{
  "d_model": 320,
  "n_head": 5,
  "rope_base": 60300.0,
  "attn_scale": 0.173,
  "init_std_down": 0.0,
  "lr_mult_qkv": 0.5,
  "schedule": "wsd",
  "seq_len": 256
}
Each number is 128 + 24 x the weight over its row's rms, rounded and kept within 0 to 255. Layers, rows and columns count from 0. The size above them is the row's rms in percent of the matrix's.

# layer 3 MLP up, 1280x320, rms 0.137, rows 1073-1086, columns 0-31
size [102 100 100 104 101 102  98  99 102  99 102 102 103  94]
[[103 109  91 108 139 138 157 108 139 115 105 167 145 144 134 106 193 155 124  98 105 152  99 158 144 111 148 139 159 105 112 162]
 [143 163 101 131 160 131 153 108 127 157 127 143 152 144 105 123 110 109  93 124 149 104 125 151 138 158 136 143 157 156  89 131]
 [150 126 143 115 143  89  65 138 168 163 104 128 150 114 141 137 100 116 161 110 129 138 150 127 123 152 114 124 120 161 112 123]
 [139 152 122 112 139  99 104 139 116 102 150 121 162  82 101 150 107 125 161  92 113 127 135 162 114 130 141 157 143 114 122  89]
 [ 77 124 144 113 118 121  49 130 131 147 134 154 126 102  99 145  95 126 142  86 111 143 101 116 144 138 103 128 117 143  99 118]
 [108 123 146 111 154 121 105  97 106 113 120  74 123 108 129 144 130 108  71 112 124 197 104 142 133  91 184 118 144 174  87 152]
 [ 79 132 133 125 117 144 149 127 105 160 146 115  72 143 150 114  90 171 123 144 100 124 117 100 119 124 158  87 130 109 161 130]
 [ 96 120 145 126 130 133 137 101 133  95 123 142 121 127 138 117 128 135 126 142 112 152  85 140  95 133  92 145 129 168 103 109]
 [156 167 113 129 145 104 150 148 125 161 134 141 127 118 102  91 116 110  95 139 114 173 164 102 119 132 148 138 147 147 146 129]
 [128 147 108  91  92 113 142 142 118 132 180 107 109 146  71 114 132 144  87 123 139 144  88 122 130 121 144 111 121 158 109 115]
 [171 161 106 114 170 136 113  87  89 145 115  75 150 118 110 160 147 110 153 153 141 101 145 156  74 141 142 102 118 153 112 184]
 [140 117 150 114 124 104 132 130 112 124 152 151 147 132 132  90 121 146 139  80 126 154 139  93 155 150 152 101 127 162 127 100]
 [127 104 121  89 107 147 122 100 124  87 132 122 122 145 164 123 125 120 101 132 154 122  82 162 154 117 141 114 157 133 121 135]
 [104 152 135 129 102 112 100 150 126 185 127 108  96  99 115 164 101 134 145 132  92 117 159 138 127 112  97 137 102 153  81 138]]
# layer 3 MLP down (transposed), 1280x320, rms 0.131, rows 1073-1085, columns 0-31
size [102  98  96 100  99 103  96 101 102 100 100 102 101]
[[108  97 145 135 121 104 155 163 142 125 104 136 154 129 113 127 122  93 117 156 124 102 124 119 114 171 132 134 154 160  62 158]
 [133 139  83 120 155 130 152 114 141  98 132 117 148 141 176 141 150 119 175 112 111 136 121 130 131 115 150 143 126  87 128 155]
 [123 129 130 135 104 128 102 151 170 110  99 104 108 117  97 136 121 122 123 184 120 148 115 100 154 122 151 154 115 132 167  96]
 [163  93  69  89 128 134 121 123 174 141 124 132 129 131 129 140 161 127 107 141  99 106 146 117  99 110 133 149 120 113  86 147]
 [172  87 132 120 112 119 105 119 113  91 145 129 150 182 107 139 117  74 121 166 133 143 145 146 139  78  81 166 137 123 138 108]
 [163 108 136 136 119 129 150  95 196 135 135 137  92 131 142 125 155 116 141 150  89 106 143 107 128 102 161 113 115 113 101 128]
 [105 121 135 131 156 135 117 142 139 131 120 117 117  99 156  91 108 145 128 220 155 131 105 127 129 110 147 102 125 194 151 124]
 [106 155 152 130 133 156 108 146 114 172 139 139 152 132 132 104 132 144 156 146  88 174  98 149 124  92 126 116  94 121 158 164]
 [153 154 102  83 169  85 116 136 154 124 155 136 121 138 100 128  81 148 170 159  84 105 160 100 116 145  89 106 137 167  98 127]
 [117  98 135 102 125 121  95  98 112 114 130 119 127 116 140 130 123 118  89 161 150 124  75 159 104 155 155 180 146 127 137 102]
 [152 184 147 161 102 165 110  86  89  97 126  94 122 132 142 154 138 114 141 150 135 111 137 132 103 149 120 103 120 161 136 186]
 [132 126 125  84  95  93 152 123 110 134 173 170 139 142 124 133  88 100 159  36 122 135 129 137 129 137 122 111 125 152 130 113]
 [173 160 139 164 171 101 121  75 116 137  99 105 131 134 108 119 122 149 138  31 141 140 122 143 105 133 118 127 111 151 146 100]]
# layer 3 MLP gate, 1280x320, rms 0.138, rows 1074-1086, columns 0-31
size [ 98 101  98 100 104  97  97 105 101 100 102 104 100]
[[147 139 115 110 133  85 150 113 120 101 129 132 127 162 131  90 118  88 135 135 103  87  80 115 110 169 149 109  69 124 134 113]
 [169 143 140 134 131 151 121 158 108  88 136 108 149 163 107 109  84  83 117 104 129 100 158 131 126  60 126 119 143 174 130 166]
 [158 164 130 111 122 190 124 128  91 118 153 165 152  85 146 103 122 116 109 121 116 118 101 139 150 156 111 169 112  96 175 138]
 [103 109  86 141 143 124 107 108 140 123 126 132 139 169 136 111 140 144 115 137 108 149  44 130 134  86  91 117 151 130 138 168]
 [156 113 122 150 160 112  78 137 108 121 159 181  97 124 119 157 110 128 107 105 130 137 138 111 152 145 158  78  72 154 135  77]
 [130 115 144 114 110 140 186 123 113 112 165  77 171 138 122 137 126 141 112 137 135 139 122 160 147 146 148 130 148 108 126 113]
 [135 129 139 135  74 125 139 125 175 118 155 144 160 130 147 100 131 145 137 149 141 153 118 136 116 119 129 113 191 173 133 135]
 [154 122 149 143 147 109 101 106 102 140 166 149 127 154 124 150 118 131 110 122 180 141 124 105 103  85 108 119  96 140  93 178]
 [125 138 164 100  92 102 129 121  68 153 124 137 121 135 123 118  97 101 113  92 148 150 102 152 148 153  98 141 149 133 121 115]
 [114 118  92 129 121 149 141 105 113 146 133 141 148 132 133  99 128 104 123 157 112 128  84 130 127 170  98 152 153 116 122  92]
 [155  83  98  85 131 157 158 134 134 135 128 160 141 116 129 139 120 137 106 169  84 112  96 156 102  86 129 155 110 127 142 118]
 [128 102 140 125 130 107 109  83  94 106  94  93 113 121 130 114 193 115 129  99  87  81 109 150 169 127 162 104 107 114 189  92]
 [ 82 151 143 107 136 127 152  85  87  98  87 140 119 104 123 173 132 152  97 128 140 119  61 177 100 114 123  78 100 142  80 152]]